Weights of a small transformer language model: 2 heads of 32, vocabulary 4096.
Each number is 500 + 40 x the weight over its row's rms, rounded and kept within 0 to 999. Layers, rows and columns count from 0. Numbers have three digits each. The size before them is the row's rms in percent of the matrix's.

# layer 8 attention value, 64x128, rms 0.0871, rows 51-63, columns 0-127
114:451544449531471552455521490410504446448524436508485479487463441476453485483497555520501494549509438520524496502507482502541511470473566441526438539463472496509437523495443515511576533510481518437512509538513527512502472512497517584475482499562459472462637467528475548599463451502483517478517599457437512482530488400481504465500456549482513539493457559481513475548596530482498477503483
102:490486515459534396535543477508593472507534462518537531500413555561448494554503529503527416503463509538457488535485447504469492558437551499417505498466491505552544470518536516416531498459474524547401517551487462452557440460554502494535481523464515473534439530431529528511527505519576477501503522473550509511544502514517504472464488594458546456514467562575469510496492510444517455536529
117:494466447556524536462455496536570419547442487511546489505536548538480495465528443515580496502513467508541499495483469508521520514472485496459543398408442571502500504446518450507526531513437512478554436511502490580435584446577495549497468499506528477452498574477472520459486469473470561521536518521521444529439508622477490478534427501526540484511554478464542503451516507513540543500491
104:489564510475465539499527530533434497505551453459550477467456593489543480549532451518430571444523550512480515549504441504513513443563484527529500536470518524505506453546532489564446492507534489489539526575494561541484436474532524498517553497373529496493529448521396543513504473515539495536467490439500534579489484486521495549568479457484546493548438460538502526514497544403467495536538
103:505538468459495602493563482522489626398507436512486486536515498468539497488481531513491559436499500538476534534468464565495485421472492565484489524516548465481392497567506494465493487501426470499459527537497520588475448497494494501474542499453455495436472501494508519499450475465536501468426507474428519498515488492508534555461499515504448511518521584467430459444578565437483478496523
098:514510496434499573577500472460530457456497503517509436443529456570512529564489499580470440551530495540517502511441528470511539561519452466534504554454486527486469515497379443457473511482452524465606466461456507457467497478555566508556456556495540495528460467547455488500460556534529506585484489448509475548544519511543534487477565507540491585522449548495448470547494498487472509490481
103:514458530534502481540479498539499589483508479447497490497478406486520478564473484530423430486480492541551482599569447473463503464520502481487466415488450466490530468481624478505608566498458499487509577502477480494487404555591486540483433472492494535497511490476501545442511534482451428471554525496457546502503502483508500472544493438493519520506489566475511466489528432509470503533472
113:521502483538527515540466491484490530531546429522513500523465469522551461443585513498529487475481581513519530469487508565560513496480539523424553488421484500511437524486549487564547464503560599495547473531493497545559489503519546466480413496516539427569511384471534514538458480478465493478507559503536484505441491482493481509473533430579501451536552515453552542513521577446487472447459
104:537437551507489461492539447467551421458516539475417523528488460492485522495562454493508499516487540490540518512529473526497525414434437406495567496516495444488507511478508455410450515530393466441545560489538522530520556465472437493531501502499497466483523423451547448503482471530511501475491536600460547490504515502541484537523513513468553508443573526510575504498515478525443489564428
103:508530501512510473510486534475586490420430427434505448492529539480486490444484548561484449574450587473455488484526461532537521522553471389471531490459392490506494529476482457486506512525513438498479570511483525524473540518491525530455520553399458497488524519534521439527493477472411474553505477452555501526506474461432514438509477533465493496511516544556502460461428544477454448488493
107:502506568554450553478494491489612519539493469497447521527535496475512483507471506611483554495506439475581490503502590566530453479583532507467514507530519595475431486529469499533443486473482574491441555484479526495529513447521515449481437450446524515609575479530502417491451492525513496559518547466491527480527489473531493451468454519481498505466542540512502461498478499405493512486501
109:476525475451503428438515506428404570479517595572506454506502514541493512465518531520482502532499473512486420522398481494519550476521486491484496515510545487481458470553510511463537526505534618490506425540491487481542522558505432567511475466439471555575497518459492503434559504536470484434527490529547480458491519519573545489467496487508509526559531581521538532457428515448483549485480
104:514490510478500578510518507607497452511502556494506482487438468537530454437588511484504454516481480517515417484475479441520569542500487334540553515428518485554430567493479458514413523540521506474496515522482544494503547461527452530470544542516486482452530475537447538480540523550574467551534496572516545471438512509479490541527494449528497516482498501473442511482494528536499520510569
# layer 8 attention output (transposed), 64x128, rms 0.112, rows 51-63, columns 0-127
113:489572515494462482441526527465501525479446509512555508588465499409446470468487536515488523485509559460487493515522509541472520420503486532515594557495522497592580498459510459542426536423557472470462496559427493497480527511554422559484523521509513513543517463517545492515498484505441540560443450575495488519505547418518522563483549472548538513451563486466534569517537490553502511501500
098:474517479505461526504501525533434489434516465499583534470549585484461446460465518611491505484501492510539515430507481532552508440477551524531532486491539551433413476567498487535498503530497495427568473499527469558480529480465571540480519455492538450468466523484462517393452565462464529483543478500461548512446427507533487464536488560525482514508486463487529473423471496562423525451530
114:522487517483437536480534443490486539414582514557512519443480526524484493533491531416505496494573499484510578509485567477411578519461430536468569473560508503481430508475553532519532483551518471560491522477609439458519484504482526524435520425499515533458475474442489543576519542468511501492494492428467504518491484438530490559421549515522473513483454482553507534571490485471543500500524
108:501515488548540464536448499532508501459425528480468508522491488514501390524471475458610505505508516527516486499534497510469446489526595510469507524508515450481457546471396517506477505460559512439477452449582533540521550457596517566499491474591522485493516540485589534470490555521469498464483543484485479451565446467503536511538505482462452521505472567460536534572549468486560524529560
103:459549553510457504458560482492552481526450512572534533531497449491536451462462504462505472508505500520485465440520528535546500566494533505479508490524536460504571395501460574542463541497496581475530546527421471513528516498532493574500470517515542424535469528442558471522555546490530476519518538443469488487513575539505514476556439526555486466526594500430560430528547496527516601504506
100:477502519519555422431480517499468627469516473478551469503517516488532431465504472454445539467504485499542516509547508491537525447409493548462480511508507484505375491406528465415496516480485472488515526526529520427502510508467510490543482537515495485498505524444506528440520469501465533468512470582579507489542491473479424551537537520522414426503522519538466464560516496484427422544476
096:469464479461560441512434509471417447491480536521519527503445486491544495470466506527532551460528515445533539474532429502509457414495491542483477484479487477493546516524464548478433512550538477521509488567403474489487573532400520485494458425538578506420501454570552548527520471553464497452487471433517475496485542504570440538510551543470459489505504439545463547491530534481444477548467
111:452510571449522493465513534519481498482491527510462486488511529484526516519488525466502492467479543507472493585438509506546518478499470548501483492586492513490514496505430493523497433500464399560396493511459517477453446560526480533408564424571464533457505520489479458425486537531500473520499521516399535530445553475457493524500539492461515456497383471553454455583490438556483532490488
096:489511479489484504570469504482485488505484528523560458477543536456476511542510491496445510588522492400458481531520538518516522537512608508472427495453487517560550535526567504503429449492478477506526475524510465534514477483426520456411554523440612501522419470502448512589507518555511498552458491488482476593487523563541478542466512515495442549486512584540515484545503496438470459503510
101:501447547549444463517505555474400468531530556549468470516502530500419537501490519435530532504597476502569476440438503482471464490482504514510502514497515512516542573410516519442464423430541498438521496534521478485458365412493469574540449529535483459547540509454532570498503501559493457493482470538479476486459491534520510524521495547477526537477478547533517541494497428520536501510503
104:546533476593552474486450545455502458423456499540500456506460384484523533502505427437499527506541525464425522569477476462514471422488550508383495464485456488522529530516482504453552489465475482467479477464441459529460452540537480529451452534475507512511434525480495479443507513484565490461519526509503540539582642453536503469472502492483550492483515500470465511470526518538471528472508
099:439464465461494549570518494542468520484489371440480613481465481471573485504524467535535528484526456474557469471492555557421465504480592516491472527505485520497511434526464483463490538511478486562487555466493524487534530413518519480510518512542554407510519450576501500460517570478532410508493494450474513484530577464534486480470508520484536439495480461490475499514493493579470482439458
099:464520474523489497552503520526467487459556551466520515553538603512578503503531488544491517490478550515443542565516556478473498524478476526504519469468450524461472500516553504404479491477483501448472509466570536558509515548494456492508495511483539481487462452493509560479487464528429531481518518496609504425453566522467541548511533485436507488557498498567580505635482458447577446495458
# layer 8 MLP gate, 320x128, rms 0.108, rows 0-27, columns 0-127
103:457534480484518478500508483568429512447419536474505568489515485537558530451546512487474545427506531416495523506601488449512500533484479593494584491548472501511538550488476495450466426508507486575496467474473552452532553554467533444439492485563566548488533529496476542549470518536475488507508587497498468503525487554526550443555529554452519477578485518539513539483516537518480512579524
089:484468508583480503481457514550479481489525466506432524456475500515457576480519522535493525497522516506495524511462467396502447488558523462543520526456486525513474524502545518478470573548533468556479522609488529486499484461514499516528524570474427448536551444475504432466537526503561541440508513485488465551538477470437477454517603499363500493442564506482522542571475519522504498541425
092:479601503511535547431513522504524528562510502437534484546503476487521492496526501512493507537489460431539509520439492463543512477479514438495488450488515429575460563581451505501562497465532560527532504519445516506470485489477487429472409595432536570453518425524483481439471585485528535496504549509473542509427517468538461469560482501421516450498518526527520416509445515485504516522559
103:459430532452411466572501431574427527452480578481538491498551482558501547510543486526497509489506472490514517489529476512553519552470489581434476434532469461486525474528547555548516529510571461503489577494445490501541583522486521537507393476446466508554496501464462441548503531480486537498532537450536552449481481487558553516456494476504488478560496588506530477478453453549473473486483
107:477456485481445550450464534495514578486558438435498510536483491538505568483469543454513463427464550499438513500565524461511557506490492471507534449487444471486480475513469442467536467436482527506486531537546473525516483453501532480559446574479614449470427586511459451500484506480511508469491535569519560546524586481513441512530498521498529455511528501524475479533460514606508455564440
101:495478517539353492515528421425518580513530558497438565521516522538515507488481499536574545514500572455531492559486470502461512547466528512559464425532446521483503518491478460542520565471448499548451538465536472469548538527469485557486514499439462481468402523461540499511472443512513529456483527453511468550452455443500507498453567521485461498480499507549466550537524530428447539507531
105:495468523496538490507534543518516446447483487501523502455579596533536495461559471449534528356536532546402508490537446432524496493448476537591496434549489501492359525504449445506536442509488509495482557479455463414497501529503520539501528462478496518516515465507449454473522524442500542441538460523473501470515533509485492504488534496479469519450494510517449528527559549467535493450493
098:483481535531452497538615580479481471461467478527466541499484490540517478441519512450468492472508530462498440535490512474504544463459495505494477493568473494484541527505582503482567493516457438524475573442498542488440494487465530466453417516514525611503575553488485600472510440533512463533486498514546516518431563527550483487564441455468529527477441478468488462518488558409535467543517
099:483499521474530550537457477559528485475555509520538535414467530580459514597492492476508482549488532555560496465496462571473538482496616477504517508427456449438516424521471542448515460507498469496464472487480539487493530542533463503481455531522482481503500559569505446478478436503463548511433495565576516503483539505425475472451418509458466524535525426538494516493440594520483490514486
096:545467534495439472452523541489538490466497531448429482536591479513463531578525496566514494424461551574450440521475533507503528523477475484530510495567545417492506471517560388475523504474462417522483454520521507502556525513570509553519503578493533509563431550440485528519492508490491483508488458516473514368469556522544495531510522472481496516531439482472519487496542447533472446463499
092:528499475488474544486505517491477486498419596504497525546557465443510598482401489579527531518528467446498446520510518482531501501467459549439549495443418518488489508494516476435458508530504434496462539524389448476557487522462478524491458485519510458517545421511458512591536507577486554483497533482483467528571566472489485556478481482526488530519489508458482487570550548472526450430500
121:508485559509544538528473482484491519514482577529428558477507582576507500491529507521439509493443410484499520565576489474526403534486415496482424463483492510494507537536469524446526495487513433444456534474463509515537511496517451543513476502503459518511509475478576491561512472544456552467453470537444457483574495434543601453447524558522490449466523541481470467549535550485430492491473
104:512504480468418498495535469447433464440477500586543458436532471497496557429502462514460509520526452457398468470510528540493549480480544492509529469450507515533563485485495484479526535507539536472544515537507509399478496466527545486460468518509472542448423478486519444450500461512472454533500511422531466442453509516518561522437415502459585468496444437573514576528498508489452440531489
098:470485499494468463506494576481466502507576495525506437512543559542489505466445456508476467465519524459513516506574509451544439526523510515550480473442439532490556526578525582496534498474552535515498458511406509527501500480526509482486500469474435586497460551529530469482522510551480557533483433496479570578482499600518452478440476470505511557529456452505523499562465544469421458495612
105:452463474484452564552506519499506428347479528515526531495571534473442453544569516451515502477503521465553484477541459510543426551478467468463500494482507526516465439600500509509532594499458503519518476508462510602472498497437544562470517508534559457561542490555416541491493491494541571472477516547498477513453492482524520532538449451527506505516496498542496516402482488516497482518508
105:523438502581500517477488501493499420509452418425463542564496509521483549589544567526489509492482491517476493508516570519411480435505501520477528539498474495497423503518537468500549535484459477480537519506519508532508545567480545555552453463541565432514445558476512523442530456516505464504531504518479563456496498551510548441497550468412546515576522493478521443488473553531489448408438
111:465505557617446508523528513473475475489523562474516548549485520538485543447484535442480507448499497452497444530469465511506439445509515566466463459478490527466466506618521523490488537463486462480474521414463547544571524421465524517411529544496472545521490485515487467498442551468551500485479516488463542538448514443591465482468527445518547546496400530497466537469513495554528533543539
119:521498511448453528521510565550433481469488438474428475496509516510534539450497489554485527402517513435483523489466479546480485539477441544497477407516510492544441524543478525520561462499491508442533452488469474526467518459544519497553506484375507500423409467482466478457473567441434517475442470455524499460480572483497543554479526600466520513482452483432519454470519446471483511491486
105:474491492468438500513453434564493443519566493484525447437499519520524533469474528513515524529494442505590481512499425478510510496469462510557548516474429427484460457477487544422481516471496551517485463512448527533540589500543507449321510388454511527467554507501543551461530442524500543511537453472545508527531502486506484469553429503502535533497500470463481516501491472505455484520487
108:468522460542497480539494470531458494535543514424543463500445523493509523431498472491480574463565452552489497448483496539503540472478470550475442497477443459549462536453528469461496463386544528446528527482438464533484535568552455550516438472503561544520452491469512519515497492558497536476536559494501538484472565463468617515457502419480540509533476475553505427586454486486527505552470
102:509500475504544567509451498557513514446599451457452489416541553498487493452512532550540528449508512464554543544486497511513488529559499510413509499528470542490424503503476485525475553521499521503591475518400493558527570566546471500515385505537471511529525528513519499460497525519465516451485522547480546473582526527534541491528541534549516516442542424515510604454519514467509540522528
100:438426466525457463527501484577462479476487525478534491509515440469542545538536455436523495495516442537559474417564443454550501472490381547464471477442459548480488435538508558542444538422572540492553485489458578507453573451456532549514451516447447515523538492501509469487503557452522460499551532476467455500459512496546525491494413478453531463541493495526489470487533494501491514474516
091:517539476547518431528464484562482498435532443512509466501504512486522512504609429537525575494582522555545586483541534517513465518471531492458594514559490502549565544543586496420489536492460478484538494447520511473475452502489525587502435541439507505441491507539453503516517549490497506560493487522558508533496495510574551495491474465476471420452461521540498522517486455444559545466465
105:520566571538498447589557440476519465533494591515422497484573565463519456509507433491456474506509474487567510483483557505485523495495486496527457511497533520536516543491568551483536484515534498548520518553447462476509486501503476548531407506473529522461511480500508500578517496576447499481541505518504504585507511615550531461466528573515496490588448519476512432458426540499497546467454
091:516461544552473525469473495560529539495542515495516480491613585486575500492478566515536513435506524489508532581498504491457485450465447545626550462515513426488542491522500480513461433468518517517515452461522515433503568560541493462492515505498461558450496563492475545427545471470487491502509509510407502531536497557514486466485489483433508548430407518501499545508472577470496505502446
105:463502473505536441563460536541492468436443501537530548551533530406504469479477491531563549461463526496485549418510561498519525511534497562544475533571484474520575488485516487552433557533503436493611501449562568482509515462504489518464544455547505512406526540512522488500527460474516527445513432475464470518479471421534533515531444520479537541464483543465561530499437481506571499529523
103:532514483452552510532501481554493496479455425542458455549601488462533579503450453485455477472552532473483498463497522505512489511554580482423536496447575518487506504512487472493551522462547507485508503514527502485464536463483418523516491519551561562538478465539543511514465454606548442517541478482593498540503509465549562571482454557436557537509530484568472514447455511463485552445502
079:515515482454523563511506535493501493449476476428486543474492407571452549487536440569535496436443410483489425501504457492460443485504510493527437573491506531465451523551544497493436503496517455461528526505537501512521518478485489488482497611406532534495564491510510475554458502473542491444562556528508484505420444496482512460516515519506429466395502495559541529549521467441509481542533
# layer 8 MLP up, 320x128, rms 0.108, rows 0-27, columns 0-127
106:483567527523487499528452469502482448506473475478468535420496560423428542466525488445426490509487526471483489510494533483447525493410534468467449532472446490521509539515491500509495423470495474588518466505498490517527533452505526459507559514502630481409474451631524473511468537512522482460550525489551465522456472523458478568454564495541573505499486451431548519499518473482460515473469
091:537542497525518504494534516476547549546569453538434587497479488531450485447575493469484516501616478478439517521567487472540512480490481521531493518467540529535517513516517450511522431511477587469492504444587493480528546553542515514475527501502481502480470499495471483532481474516458447529516390400479520504444489466576507496541426497420499475559468470511509453595471513538418489485482
097:532527439530493457451478510470489503489438459470424484489505454537470475518488470474547479476409509501444481502519484405515432557512471531510528463449531490538534493490442477437478559502451574521511511514405503503496451507468419485538556431524484551462401430503515508482455526514471487483478487468466458500474572546514416515463567567437494488527519533425455497470568503531466552509486
104:541483521476449519524507515499466561505477400529479506478527524509524547510508494549508472494565480511512456488551487565512554488549548511542513465537488584483489454516559475564527543477561463484576465417549510536541520505538551504478524436461504497511492483452492512575474538552545513499589542512504517535399504478567397490476548512493455490456498537540624503549507473456549479518553
103:574494522468438429501377493480524421498455564544542540513470535519482458536505531546569480497518510502581500525421435426549482477490498523552565536472506473554519551481480511476441485584517513489453493518428536445464529520401519503511442510535480558488546491545493506453501558506501516489492483459407555527530496460515462473527477484509479511419478504445490503540515483556468453474493
108:486473473464528521544508499508432475532603482550507532483547515546496555529536485492504499535430496537575474619443488513528493519570486472570505459475539469463535468506512542509395484509444545499511541506440492488485532572479517470485482541479520515509497520491478515506543543412487520555573587477485523438483457439563458581474480386521489530466548468485490503475471524541478546476514
105:562501489514419533483478433460469480543469539455433541469529454561508494548500514459494518482422570532570525499506507487497495502496453498465435448487447433522515476495362578486532479540541496486504480483518537506479559461533465554515536494535427456463572551435421486465460518452445521571488569514536489510449506458465485472504503519481509474531464519551456510441469480515429465542479
102:504451510441507536597533473509522487514482492555571496490474483516524557490473491498517564490506518510530503547552444566515441497521461514449459570476594517534410521478503555543486471443556515432479503577514489493529465493552402525524504487506484490500470540541523419488549467493519518486444511483537479391525454431557502486528456497572467503479422541437493547466494444462531471472461
102:459511500519522453505492573577501606513513473510552506539494451472507530554542550472506473430525529481495525422446475562489574480550541549512470515456490448547512533563525548498492480513496493548446468534438500513535431458551476532461457514510510520531547489476480568463480528431498482433489451396511521419544461439559525474505405535512483526437491462487451550513542493531471491495456
103:484485551488499474554562435530532500460487505514517486472496475499521436467488444462500550521440481498555466468472465572528487498446533468568525512559553488456475500525456484561488483561523547395577551554470543529485569460473463564500495443484465472453527563541466441492460608537493484528554524601489475531495471474489456557484514534524536506522470459478450450442477514530574501515451
101:481557529525421456538496504502497488525497490540452543494509558501465403479496532557659510528508549475499511532494494481473508460556446467529482424527508474562454594510459436506515486473494549476503465427465492534439467536425535521457476506476483574463509555532499518497436474531478437466547490479545437459547495462488495507470494586494463508491481572469498519504548479464493500435555
125:474486532453482453475433480550499425505478519530467537491487496507498479556519510568536516505501492490524534526567505452505482530444483504449513440524373567513472523497447481479519491444524454478426461512455577494524483546472499547513455556460451488583494456413498494527588494561497460527482508522492454533506511494614547507523513500502432492494455529478442477522577510472512514380484
104:487575458478520480494499479552499503578492470459514494547454517487468533462428430415582534518543471509518491440501557500513496519500447441466489529437444512463506481527455472451539522455482567572464466475442435585481476470479412541460469516534523517520530556449559495569454514506473483511547503495470472469480457426507471484541537491406590460499477507507514461420476466504485548490497
092:473500547536534398526419476545549475436429458469474441453501467497488503526499515423485566530495433525563480533459435456514495508500448481476518517517544585493515492506560515514426437488469483513474489502469530487550476521467554535583494505497529469541516487479484507509516507452533491466415569599526476530550543509473428453510504555479534468491546579496510514504585482554511439528451
100:488520548519504544573474479454492519496449496445588501503557478469501515534415463486529526493500457446552522469513555511464498458485487513546462528534473506540435563465438584473496489501472486535457498507462501437485501518520488471506508490555510519585517500459545502607473545523520469557512525472587464487541590417548508537520420523518482515513477533555481415511540463501500600568467
095:508566572481512515468484521584448456544514446591504509507523411520475494465460455559503457513544463512487523450505513475462522447536549414490449480501480488495514535451510568443537563479514574426473514507476465493602464559549521493534569452486506453496522547545511485498495500507486528514542490501481515508501466479626522542589483531440488492502507479494506469501512602549497488491565
108:441503501570497501532605537538449460520488481474464504511536526549499538445511513517439558468490532504520492475525530485438534471585539553454473504458475541565496490498522489575429552507481536534493457527516477536496482523400428489486492466470530566466550500594505497483422507507542494468474527484441451445493499440537561455519550433521532496464460500559507535453553487570509438548549
105:458546555491423477519484469592543448536459505496521479473509510497530522511496511448466523492511539529500517507481502515516525501474488529520497538449557458540435587499518503481548494442472523505457448468469556499518526465544528483557522598545485510536620459465447516498488540461473500564443434487490460445425502491492541499558432516542429583530465503405484415493533463469489451456479
100:481474516499490503524495589553543563509458520454508502510523554517479484503538535563512543465546465439493419507575527584535460490546460448555440438477479506534448406543559582547543447500585466500544500553453456502504459497438477486507496546481487531515499533478414465468539487500496413499452453442529478475519543472561474528486504521462456486532479543550480463541576483540488486497527
108:544476540476504489512506498513463437517488437490502439498527540468426513464531482556508478532518500570533577441451467467483483517527438520524558491488578534610531495534403512460490464470463489455506450544492544439470492438429542520588442474548562458505509487483412579459472481456520481562518474512534511552475477469497497512559496508486531482536491508472573526454536534520515434461562
100:468464486449440478519455482483488581481561532532528422509526551499428532501458481494484532519458516494524536450470462533538554520541500604528515481487551509487458531495466527494439460514501493536474511571488519516550525500479473450499474528444528569477459506493523478436550395449477498450422505492495503411469500492438453543547599463505492599450515500546519490498538486498575419508530
096:442517493444419498488451486497443409499486453575557457511542525489450440559547460523528478476514520474473578531494455403486495517533476558539420496530526505508459472593474502508459489503534500483497498494488474530447606506468528458528468492513477572442470567559585448518522528467455488470506442522583481448444509515554530467483528494494493443476449536431495502486495475513508478452520
099:595546538532529488487455527467491508466520519548499484500499528440549555516541408480518524586489490529431438557448525464495497544480461563463560512584446498516552491489476539520480435488517521517520523471450419452445550564516515576503531461522515536565449551480497519567522477521476460521482478488459430480459528525476506485534475521542509494419514496537486391552529506532472504582515
101:527531556504552512529521528471455480453530513581535427520466510534474527495522505449460548527572517539442413475477453475493450517456500458517560507517523520503506413486453491528462486407561463486459516486493483514522499468472405502565455460473450486492556552458560437478481513475497566488478518503556596392409522501488509564485519501462458536498430547498505514421513501498485493507515
096:515564442493541407445558461518507554467449554441506515570515543494451530510559451552551468464499471497553471464445477505515463518533594532499488519495462515525536465509515527456489555553503465534472469593500556504532405582521545470568506536507489519424510540509533460493480495498558537517482464458478526492500529489476591553448491501487447452465565502507450525509591517466525470535488
099:506511466504497573559395544450475564467495495511538488439549507397451459460513507536468512548557609542495545475469560534473448546518510477533470495472518434515551572523482466522450481507486545490445556509500455505467456512605528426450500495490506521526538473473508501521544545498475588528504489502518490560485538525509488490479522527566537500479503443490485462515456449439577566495457
101:529549536490498540490560505483496543542429496485466429492565518452540501436467470505489499563547542569533454521513474502467517510493508446522530476483446489521466527587447476512551489523597540592490522497441522490520462538531548466433523603539535437487506446565446490524545518475524497495534539449573534495525509496514499539529593465495494479487505539463570469424475473485511596467491
096:556459517527526556485528505510495543468460522502491471558489514524537453492535536547579474544499506516485591488580519524508485558473488531438517530498489488456484533525508519513453568414527479451583503406518541388528432518433484460496464423440458559474508513543539469497485532522514508456566475395518576448503456478532476530544437485511539464516505547495481463480466530540454499500488
# layer 8 MLP down (transposed), 320x128, rms 0.0633, rows 0-26, columns 0-127
103:497539468454493540554521546486462541521443460445580503550470479468483421543482584559527498498496474527547512571507505558498495480484433510536452495507504540503467407559511449487541445568516516549479531508580498497482502472528500529532517466459473431497511490417484558519488496518506594532496500518544425465522461465551498460458511554434569562508410513493498491463494563441551524502553
090:498495497479609577528488490547458440518554524498539521433477544517535500509495455485491485492519487527447523404471417505507434564458504522503532508430497479483489413472465434464503509585532504481455554564516510522493523494482476524495489546529476498509595439560505504501513506538502503521511561487449476496487349472482492474508500478542490527497544514466529516432489433554512407530454
100:492498413560535533509535504477443560467553527502499478412569470551522477509525497559521475572574486521467487460490504496524500485537548548461553488441514515521485498444502457577502500418513438407434494473512483466528526453468552489537505445502497492508606553474471473458513458512499508442497467480585549486547425472521514531530487455457464511408518485482547512464489428440528460523490
103:538454497479463529499506491481494557530537510547550461410488517508502549510562607560628515490565576403478526527518588521507495547496493474461484485467550480473499519482466566465512507541451520599508503535505395514507497492475474542538519483454447524489565530534483502471541423467492498467548503432549550510478450525532516465536458518516505489508473509540465554484521501484483422467491
107:472492449455478487468404473520510506510478453535494478520553545513514515475532522554504491453506512508458457594481521525479511511472478505507505459472477568576567558472485543400502538492505483589504528504514539498435536434462466502534463470497519506471511545474487467419522555423487455587488509581421514501537564502464518456469502457377525514481472509459449545440552499546488461509466
108:502508492561510480492496499500517422431587511461517534491506413489464514518475482463491413457541488537437482474524510494461526527491504512453540516554566496545562514469568481581481479460465480501473511498508512500481551503455523538450514502538411444455497549463463495478510491478520605570517544432512451547537347500501549541566482486518552470551472481531540500548462498517493517554514
107:486555534495548487519516490478426443512492495477541496520596599528512623505530567527510519517546483417447503534578478526464550540539519580503548470547486504485499497521481592481508451544500583489554500481453508525478530447422476488459459530444430518524505511517495502446511461458554493463451424523514524530519472525463523429469521489522480543491507546488540478489579450456511533526500
101:465476482556442541430517495490434526505494503565517477521611494483425550480488489496469508487476530458469531512497459446523457478515504441468511543605484496534472491487550557550456507455497487435488552456441435473467449498528353542467512535540535501468498506512462475508479480525503583439510472518539506465455526578443461492444488504470442555502513501417503552535513489469524464515458
103:608529534503534572465502508437484573425479579564491525499536536434501508549502516509518512453486537482482490516495520417537457430534583527494502466572446480524470483443544520453463578457431469534541492470523483482456514487540476465435470480489516603505497497432472503546493478550500491493459511498514517519493553446502529527534494511501518505519592491530532472463485501526416563593488
106:506467566512507464481498454589542449550511516506531559441432476545521523461506472460460489556463556450462464468509453468519484468561454465529497494492493513487563439490500518493499489535535484449504478464497555485466510480520456541482493430497557448457557541507565443472536534570507463446498535575472484498582594556490490517597442498541471417574528437498499489555465434495484510510498
106:522559488613465514552522441442515522530476573502505500481458525474486545555481571473550512545493497513469472550523459463504552456543518511499530496469478503464487564507501484512462484529533460490499476544486577546495597505571428520511516491467507461460527439532482450529455558557485569476496424456486433498467533544560535520479452476601563536509498462505509490622513485482543489474470
102:486597497515506532528456450531510543500442476462460484463568526520465421552497530498412526488504501515514462546556486471550562529471504563466501530505563531533457550530532508498448473468533506495495490496495576474482540499465495455464412433463482542546475513503528482591498511501525523462461499523465462469491422495512477449499533561643423470484465502506499509417465412467479487532484
110:454491453548557503493509483473471532530497469440537488439493541492492558448537493491482490502439448485527568437548604514508559481517512511487538534401477443442451488498510562504549468605462502522535448447431481527570542486500486457521487519511537537526542479566503486535487568508510528445530493558468502526503481482556595486436505503488548531538465521458496515568538478468448522403495
095:488449501501487544531508536493482452537487445474522532468499486465483514415504515496536493493572464518525429471489558542458508506466530447574444547533473530466520476537512519499458428452551505577454439507553502461463549389546472495484574480510520513502498560421489536438575477530474421511457500476466503462518474503457523563516469566504457396460507571450485469534491460481558511547470
103:584508523441422477507511428504434511522611433533510441541536467404518574516514548469444521444483485524496514566489432430543549481527534540431510522506493488523502536514532504449515518524563511515517540520432489464511449477498504538444487555567458486415555565500505502486474479489479508504574503459512451561512448494547443571525490511458463507539503509479512510463511521506440476559529
099:480539543424456501493528490484492492506460559529529493591551451524532581471497488461574480490543458495510443448473498501439560505422425483531483483543502500538491465467522523465488420528506501533407541517458463364512485511454468500526525446451505476514530458410525513493537483536513488511577525510487470492436527521547524461476490482491494510504521504506461423464481396527491536571557
112:545492518453516487469474471543521532416512495522488469420574492423511492494552565499478477516486533534478505538495507594484556514429508505425489500491529533529507488428452512504511541478498486487583485500578466546452490452522528496550438451481579480496428444533447523499523538465536465499519503516509506497493567497467477472487500552510439515510515441418507475649474476430527510483577
111:484503571440565517420506471501464513499527487433510523534431524518453520495544511508563489526499468543559497549500450508405556576440475484473441492493522477465427503548471499490527446433448519467441519512476476543513489499473525477505467545516532507466490495462515580501468501506425501522529440549457465477492596530503550527547411632565500533506534491513491506530403508489510509483490
097:452488438461467538478469418506536557513544434519477464526469527558485498488483504601458536569506400493578440470512464460625485481463493508536442563522487486555547502513480563470532424456573501509524549548523498505490501496499484513494485511514496482487575504487551491509525485519538495574577477477544527531557509487409459423566479487491481505488492491450534573519480482543494519519485
112:535472604438493493546525518492471497509511527431416473528453520520496528486517528506482440443451531530481535476503485517479488478531523448544522468498538451574564498443488517468464522552521491428529496505495524490442532542517512458619480531449581505508500501495465496614444523480524527509492492440484481571434450452479478502537542496583515516576470530521487535489428414553480467541468
103:534521448504558488515434491517472498474505525453479486492521417549527512470517444538498483508474487528495572494515471483448480507521501466457552468509444489484456515524457511562573456422540578461475486491453453428439548460509546501516562511526414533464481521480536523506433562494500458504540454486561528486478527498517475515488534483552501488394571518551428499385463493416505505584492
104:501553489496549388519461459463522531484466484480478534414483626511487527498448504538438518501504476409485468436550494464508515469533504543481534524460533491506564528474460497462488447439455478460467436411474555559482472510515511509565541408536549484488462486549527509485461499555507576444570461509497508455515505515474501428468461478518497504536502550573552469537458495519476441515498
100:555544521555479482443467499458533419553502450516493484471429456497584500515491452467433542485507475510503500496513501512491492472450513465499475446563444470483536488503571422418474458482488430463482431471450478457449473605459485522511451514480507520507495472579450479548560464537528541553478495484494500506472571503496514454537492592616539507486509463528512446517520571472507511535553
101:486478544529533537441541539478505561492469529461515509464484491523425544472502473455492548524490513520539574507472455379559440474576478477597543489518494458556537425481489488560465529502453530474594517473477474514488501470578509504532499520510491518507506527416494501483501492498524477474547416554435513547493587541485530559523495481447543493509526544500502544493491498586437520402497
100:562463485556428471505502480516487462496466513473513506485536483461540477509533507534504513489485531479521481480560526558527552538480523498504477529508549461500525463462498527471519513353520542437497488537578479539472563565537463492546506520495582495418466487463559452433484571507531564486486514485420549583450593524541494501459426467497483452442475525568524542539514501477465537497434
104:451497533512463465525441488504442434500529470531516490524468504518523502511479531528524476469474518523432465541563501489500491494399532463530523476594510534452521537455491545463481523543539462435530424466621582472458529471451580563526464504496470459447496603489500471549530423472486435473530520457539487487524445490569541453495533515535518537468469546494439541535447519497540491534478
104:496512580457422521448537492554481531496446490455520585446528445559521475564475493567465517530595524513454541500482524456524486522418489594512463547438573449438505427497475455455525484427452477548468493512535501483523521481475462460519531475478531503487417536453537538532477477462502477541451509494514455460424474486465496512542513471500513479493478550461528500579540455513439441511466